config.yaml
n_head: 4
head_dim: 32
vocab_size: 512
positions: "rope"
parallel_block: false
init: "normal"
init_std_down: 0.0
schedule: "wsd"
decay_fraction: 0.573
batch_tokens: [8192, 16384, 24576]
dataset: "wikipedia_en"
Each number is 200 + 20 x the weight over its row's rms, rounded and kept within 0 to 999. Layers, rows and columns count from 0. The size before them is the row's rms in percent of the matrix's.

# down: layer 9 MLP down (transposed), 384x128, rms 0.144, rows 265-277, columns 0-127
# up: layer 9 MLP up, 384x128, rms 0.144, rows 266-277, columns 0-127
down265,093,225,223,192,196,184,187,209,177,177,187,203,194,213,198,191,220,179,210,177,233,216,185,232,194,189,235,209,212,185,203,165,194,191,180,200,203,182,212,210,202,165,169,221,206,211,212,192,203,203,179,241,196,211,226,199,170,238,221,204,184,230,156,187,200,197,190,221,170,208,224,221,181,180,152,151,159,263,187,197,215,190,162,191,183,236,184,202,212,206,199,186,228,174,218,215,197,205,203,223,213,211,214,200,215,229,196,185,225,217,198,188,217,225,212,190,196,197,217,203,201,189,215,186,167,208,230,188,206
up266,107,213,186,201,241,219,197,190,205,197,220,190,233,196,215,219,190,188,192,216,211,225,205,186,173,200,191,209,218,197,212,177,194,232,233,233,187,190,216,201,172,194,165,165,202,163,193,182,189,156,204,237,190,192,191,170,208,211,217,177,205,177,192,162,192,191,203,197,200,196,190,199,204,190,203,200,219,202,174,202,170,228,219,194,155,157,197,181,210,192,194,224,170,188,189,219,202,168,203,197,228,231,196,178,204,198,180,223,251,185,176,210,241,186,207,209,175,197,178,186,164,216,190,202,246,200,226,200,233
down266,099,194,194,188,224,194,226,159,214,201,221,155,183,202,195,241,202,167,238,237,179,181,200,173,184,192,172,212,200,206,210,225,184,197,212,198,237,177,219,186,190,197,174,183,191,223,214,206,214,193,194,214,213,198,188,214,188,211,190,191,229,199,213,225,242,193,200,198,226,179,178,207,177,177,203,182,234,167,194,202,201,210,186,212,188,186,189,189,195,206,228,236,227,167,194,236,178,190,193,211,156,220,228,208,202,153,174,196,231,207,214,194,212,203,196,209,209,213,200,239,200,192,232,206,211,202,240,242,193
up267,105,223,248,201,189,231,224,148,205,179,226,208,225,215,200,207,204,157,223,217,209,191,196,181,184,200,189,207,199,195,219,141,226,204,188,206,194,212,204,176,195,204,192,172,187,223,210,175,215,234,209,226,211,236,214,208,200,201,220,172,210,208,200,174,177,169,190,201,157,220,190,195,190,208,201,243,209,210,209,155,167,183,199,168,196,175,214,210,206,183,205,178,186,218,205,228,202,217,195,180,207,213,228,197,206,198,217,210,190,175,170,192,192,193,197,186,192,189,223,176,166,225,177,229,185,182,172,188,229
down267,103,192,199,228,199,214,187,192,205,211,212,200,175,198,193,239,237,221,233,194,181,188,183,180,202,177,184,212,170,232,207,196,163,214,179,204,213,194,201,212,198,193,217,208,206,188,219,200,253,195,214,192,242,197,212,193,213,165,222,201,212,222,245,231,186,195,233,192,215,166,206,177,208,240,223,219,229,176,208,214,191,201,241,215,177,221,201,206,197,198,182,211,203,233,156,178,205,217,199,202,204,211,186,191,251,179,220,204,210,176,215,190,221,202,199,194,187,180,222,224,175,221,175,203,185,199,157,228,212
up268,110,202,228,209,224,222,199,189,193,193,223,205,175,183,233,181,222,195,195,213,216,232,225,203,198,194,137,179,229,177,185,197,214,180,213,212,209,213,193,185,198,193,179,184,199,187,159,226,201,186,220,209,177,219,205,205,186,173,213,222,186,204,230,253,209,214,211,209,202,231,192,179,210,245,231,223,245,212,188,208,203,209,183,206,218,213,208,173,232,183,208,197,205,171,238,219,226,212,197,206,201,229,171,239,191,199,202,214,223,188,174,186,244,185,170,186,182,202,202,208,203,197,206,163,179,193,212,221,200
down268,106,211,207,192,167,196,227,181,228,174,190,169,186,205,155,203,176,176,187,191,211,182,211,208,208,224,188,189,199,191,185,202,199,209,177,195,221,168,227,196,240,214,210,238,200,187,208,212,233,153,195,196,196,205,199,200,174,137,224,227,210,195,194,181,198,213,203,177,206,207,207,172,212,192,215,205,218,179,174,210,155,183,193,205,206,201,217,216,236,205,187,191,231,212,215,213,174,233,184,186,198,168,185,194,204,225,206,192,234,160,191,213,192,217,183,201,188,167,169,182,184,197,176,203,169,242,191,180,184
up269,103,165,178,161,235,206,197,179,203,215,211,219,194,218,191,206,175,203,209,226,225,196,194,164,164,181,181,176,216,167,198,194,213,206,212,218,177,196,200,216,197,187,153,168,202,192,191,199,154,199,178,261,197,202,189,220,224,187,225,171,217,191,177,177,207,170,179,179,176,215,223,208,162,197,230,206,227,193,197,168,177,178,173,204,206,215,205,203,202,194,205,198,221,192,199,208,211,200,219,215,154,210,213,196,215,202,194,198,215,162,189,221,214,201,166,187,188,180,173,203,200,211,157,208,206,221,210,207,232
down269,100,213,203,183,214,214,233,176,227,255,212,183,187,194,194,210,201,203,206,200,202,197,177,187,200,202,161,176,205,211,214,204,192,218,181,191,228,221,174,186,201,193,167,234,190,204,212,187,185,168,184,213,219,223,205,223,180,222,203,194,195,178,188,237,259,184,204,193,206,199,207,230,215,194,182,234,223,183,180,188,183,179,192,170,194,184,196,173,228,206,198,230,204,219,182,206,192,189,220,161,175,208,229,190,166,169,178,199,223,176,178,190,201,153,181,208,190,223,199,190,157,183,214,187,206,219,196,163,179
up270,107,208,195,200,193,217,209,199,198,208,229,203,206,179,183,190,195,182,180,210,271,191,207,197,187,184,196,182,186,203,211,172,190,210,216,221,197,213,218,201,204,166,197,220,188,190,165,152,197,218,205,235,197,223,202,198,227,202,177,175,187,208,216,168,221,179,207,204,177,214,221,203,219,192,238,208,175,223,169,182,167,179,238,173,150,217,200,201,220,197,197,208,167,191,230,175,197,165,173,218,217,207,186,199,199,195,216,210,239,188,201,194,221,186,164,200,151,218,185,185,182,224,201,195,224,174,198,203,209
down270,108,211,190,172,195,200,182,213,240,187,190,206,198,188,214,214,198,212,223,179,207,243,201,220,231,228,198,248,189,208,183,177,208,212,218,200,204,205,231,212,216,203,217,235,224,170,210,193,212,211,192,204,197,191,184,221,239,178,200,233,189,198,153,208,199,214,162,217,250,176,173,201,180,195,231,207,184,193,221,212,151,175,213,181,226,206,172,214,207,214,205,186,169,199,203,194,194,194,203,212,206,178,211,222,209,177,195,192,200,200,218,204,203,245,159,202,207,242,168,172,172,202,177,197,192,193,199,219,170
up271,102,236,221,194,193,229,224,195,168,173,202,215,197,191,180,173,178,208,204,176,212,214,195,224,160,205,208,197,205,191,145,199,234,191,205,178,199,219,211,203,172,171,187,173,197,193,230,179,183,227,196,216,186,200,181,194,237,229,223,196,200,182,192,227,165,202,195,191,184,166,202,175,191,165,167,247,185,205,200,189,188,217,197,199,226,231,194,183,188,193,226,189,192,219,212,185,204,179,147,197,196,221,187,166,223,212,212,182,210,214,182,218,212,205,190,208,177,213,176,234,173,216,178,215,197,213,168,217,183
down271,111,219,211,161,227,198,162,187,197,173,236,212,197,209,184,181,193,168,188,163,196,219,172,203,186,193,184,158,226,189,176,208,198,200,186,193,196,207,159,187,210,223,219,206,194,234,224,187,190,213,196,201,206,154,210,208,246,241,246,191,179,204,207,226,180,210,191,196,218,175,183,189,185,222,216,191,193,227,231,187,231,212,212,212,251,227,201,204,227,182,203,181,209,187,212,214,194,169,209,179,221,185,184,192,190,203,162,190,183,218,226,216,213,197,182,198,200,205,181,220,188,154,176,204,198,191,197,188,204
up272,092,180,165,197,197,209,219,204,175,203,206,214,217,207,168,209,173,184,178,189,206,192,218,210,187,180,230,239,207,185,212,165,194,218,232,196,178,218,199,189,195,159,235,172,179,207,178,189,195,163,206,212,199,190,199,187,217,232,197,187,209,182,206,192,178,216,225,222,203,232,139,204,178,224,201,185,198,188,217,215,201,212,212,189,227,201,243,200,240,241,204,184,179,211,216,195,208,191,212,216,216,239,221,227,224,206,178,199,221,192,216,215,221,225,212,162,199,199,206,227,200,219,232,183,205,208,151,213,203
down272,099,197,197,203,215,181,200,221,182,206,188,218,211,217,178,229,168,241,183,181,180,220,193,166,193,209,196,193,178,205,199,186,199,172,164,204,194,191,241,217,192,220,180,217,195,193,199,197,210,238,196,179,178,165,177,213,264,172,242,226,202,168,210,185,227,226,211,179,171,186,227,202,209,162,179,189,187,223,223,214,206,203,225,205,195,202,192,228,230,207,193,190,236,172,211,182,161,198,198,220,187,170,202,214,188,221,225,220,194,210,189,182,187,201,199,213,198,172,180,214,210,175,164,185,204,208,216,181,180
up273,104,184,219,205,182,219,188,158,217,201,235,194,214,181,180,215,170,220,205,203,200,224,208,201,201,180,194,191,223,206,188,175,199,189,185,167,165,187,169,168,186,200,199,184,218,199,197,225,192,189,212,224,185,207,209,147,202,207,205,164,149,221,180,206,209,220,194,243,226,217,218,218,194,209,167,202,199,204,178,219,170,203,201,187,188,223,223,207,193,215,181,173,216,203,253,214,211,161,211,214,203,198,174,174,177,207,225,208,172,178,177,216,173,211,220,168,201,197,210,221,185,235,190,185,175,226,180,218,200
down273,096,200,166,201,193,189,203,187,203,211,214,208,207,207,180,207,225,213,223,186,176,181,183,184,204,207,211,199,187,195,203,227,194,186,166,270,191,181,229,206,204,226,219,212,213,203,224,182,202,126,199,179,196,190,182,185,198,166,153,186,228,191,197,223,185,173,196,199,195,234,228,229,209,175,222,204,220,216,207,207,221,227,214,191,185,198,184,229,201,201,205,220,192,201,222,208,175,221,154,186,179,160,201,180,197,203,218,223,214,221,217,232,207,163,174,218,183,206,190,197,189,206,194,175,228,210,223,194,190
up274,084,201,205,187,210,167,201,210,204,195,254,211,184,186,224,219,205,194,162,196,214,201,209,221,212,170,184,156,187,210,202,190,180,219,216,225,170,213,156,212,200,185,177,220,173,186,191,184,202,197,251,197,184,181,225,214,233,197,198,227,192,186,202,232,208,193,205,223,196,257,207,217,175,187,209,161,237,203,183,217,180,216,185,220,175,175,227,203,204,212,184,203,205,190,201,179,213,198,182,211,179,196,205,210,167,212,203,200,224,205,201,172,222,219,212,197,160,169,247,220,187,203,207,212,222,223,196,223,210
down274,081,214,183,206,176,224,228,168,169,178,162,139,216,201,209,186,203,218,227,219,214,206,225,192,166,210,204,206,161,196,197,209,215,193,207,217,166,190,180,181,209,234,238,206,207,208,181,186,179,208,191,212,213,191,190,197,187,176,201,219,204,202,201,197,195,187,170,193,202,149,216,210,230,230,193,233,196,181,201,207,198,238,193,182,223,186,201,213,189,181,219,205,177,246,230,221,216,211,188,201,213,216,212,215,212,187,190,191,195,209,164,182,215,205,195,196,221,259,151,194,207,200,193,204,190,202,182,171,217
up275,096,210,214,207,206,194,200,209,200,212,200,234,226,209,235,220,188,170,206,205,220,216,208,210,160,165,187,219,209,200,213,207,212,230,194,188,196,224,203,162,194,184,175,211,210,202,190,237,189,171,180,240,173,223,204,207,236,171,196,150,201,180,184,234,177,196,192,247,187,199,230,209,173,193,202,168,213,212,196,201,184,200,209,179,201,212,204,181,188,231,183,164,220,178,236,208,227,195,197,191,211,200,183,202,187,169,174,227,190,176,190,164,213,217,179,208,193,232,175,182,197,180,189,213,206,150,183,205,188
down275,090,220,192,194,176,219,226,166,175,154,177,230,191,157,196,184,218,179,169,198,160,235,205,247,183,220,193,217,152,221,195,208,196,200,192,196,223,194,179,206,211,203,243,202,209,213,198,191,214,196,209,181,225,162,194,210,184,198,205,215,210,217,236,242,198,177,186,174,192,192,181,207,213,209,170,204,196,195,194,236,237,204,210,160,208,183,234,205,191,199,174,187,224,210,207,172,212,219,182,200,221,222,197,200,209,179,157,205,168,206,184,207,176,184,213,197,197,177,199,182,213,176,195,199,197,201,211,226,191
up276,101,180,199,221,204,212,187,229,185,199,200,219,202,205,147,206,147,234,221,207,192,200,201,217,159,228,182,215,219,180,184,175,219,240,203,213,133,210,228,219,196,241,227,201,238,229,197,205,214,207,206,217,220,223,189,192,219,198,211,237,205,229,188,213,201,200,190,200,195,230,194,192,211,190,199,206,167,239,166,208,183,211,183,207,235,227,200,181,191,201,184,196,208,220,186,191,197,186,184,179,173,214,185,186,215,209,205,207,190,212,159,173,185,213,207,205,183,181,184,232,198,207,177,199,196,210,208,229,209
down276,093,200,196,229,177,209,226,159,192,218,210,170,175,191,189,203,190,194,176,165,192,175,197,208,225,175,204,187,187,194,208,229,188,181,186,201,222,207,184,236,201,217,210,196,181,208,200,203,247,255,225,214,188,205,245,213,215,208,210,199,189,172,182,178,244,223,185,201,221,192,169,212,210,172,182,190,215,231,178,222,165,189,219,162,185,208,180,177,217,220,201,225,198,188,186,221,184,192,237,184,180,199,180,184,218,196,212,194,196,256,160,223,196,184,185,201,201,210,173,182,198,191,202,208,190,216,208,212,180
up277,103,223,209,222,188,191,191,193,208,194,232,216,207,166,191,191,169,164,201,217,236,203,193,167,172,199,155,213,217,215,193,163,207,209,169,204,176,200,202,236,154,204,158,176,181,173,172,188,197,219,205,227,170,206,148,155,211,187,199,156,195,203,188,190,193,203,246,223,179,205,187,175,195,174,197,199,196,201,213,179,181,181,184,203,175,211,180,206,220,198,197,199,177,185,199,169,224,178,171,178,186,207,189,185,194,205,215,213,186,188,207,223,204,194,212,179,183,167,197,205,188,202,199,188,160,184,184,209,205
down277,112,210,219,206,226,186,160,198,223,170,213,226,233,194,208,176,190,197,226,195,190,169,192,170,164,199,187,180,217,208,196,175,242,209,207,198,200,204,166,225,209,180,187,214,201,208,195,200,244,195,204,184,218,213,176,220,213,194,200,235,217,208,191,221,206,196,192,233,153,189,199,217,173,191,218,182,207,200,191,187,224,188,191,225,161,202,194,228,197,213,212,164,216,220,167,205,191,182,200,173,188,157,219,193,225,197,193,179,173,218,189,189,216,219,220,222,215,204,206,228,160,187,191,191,173,175,165,178,237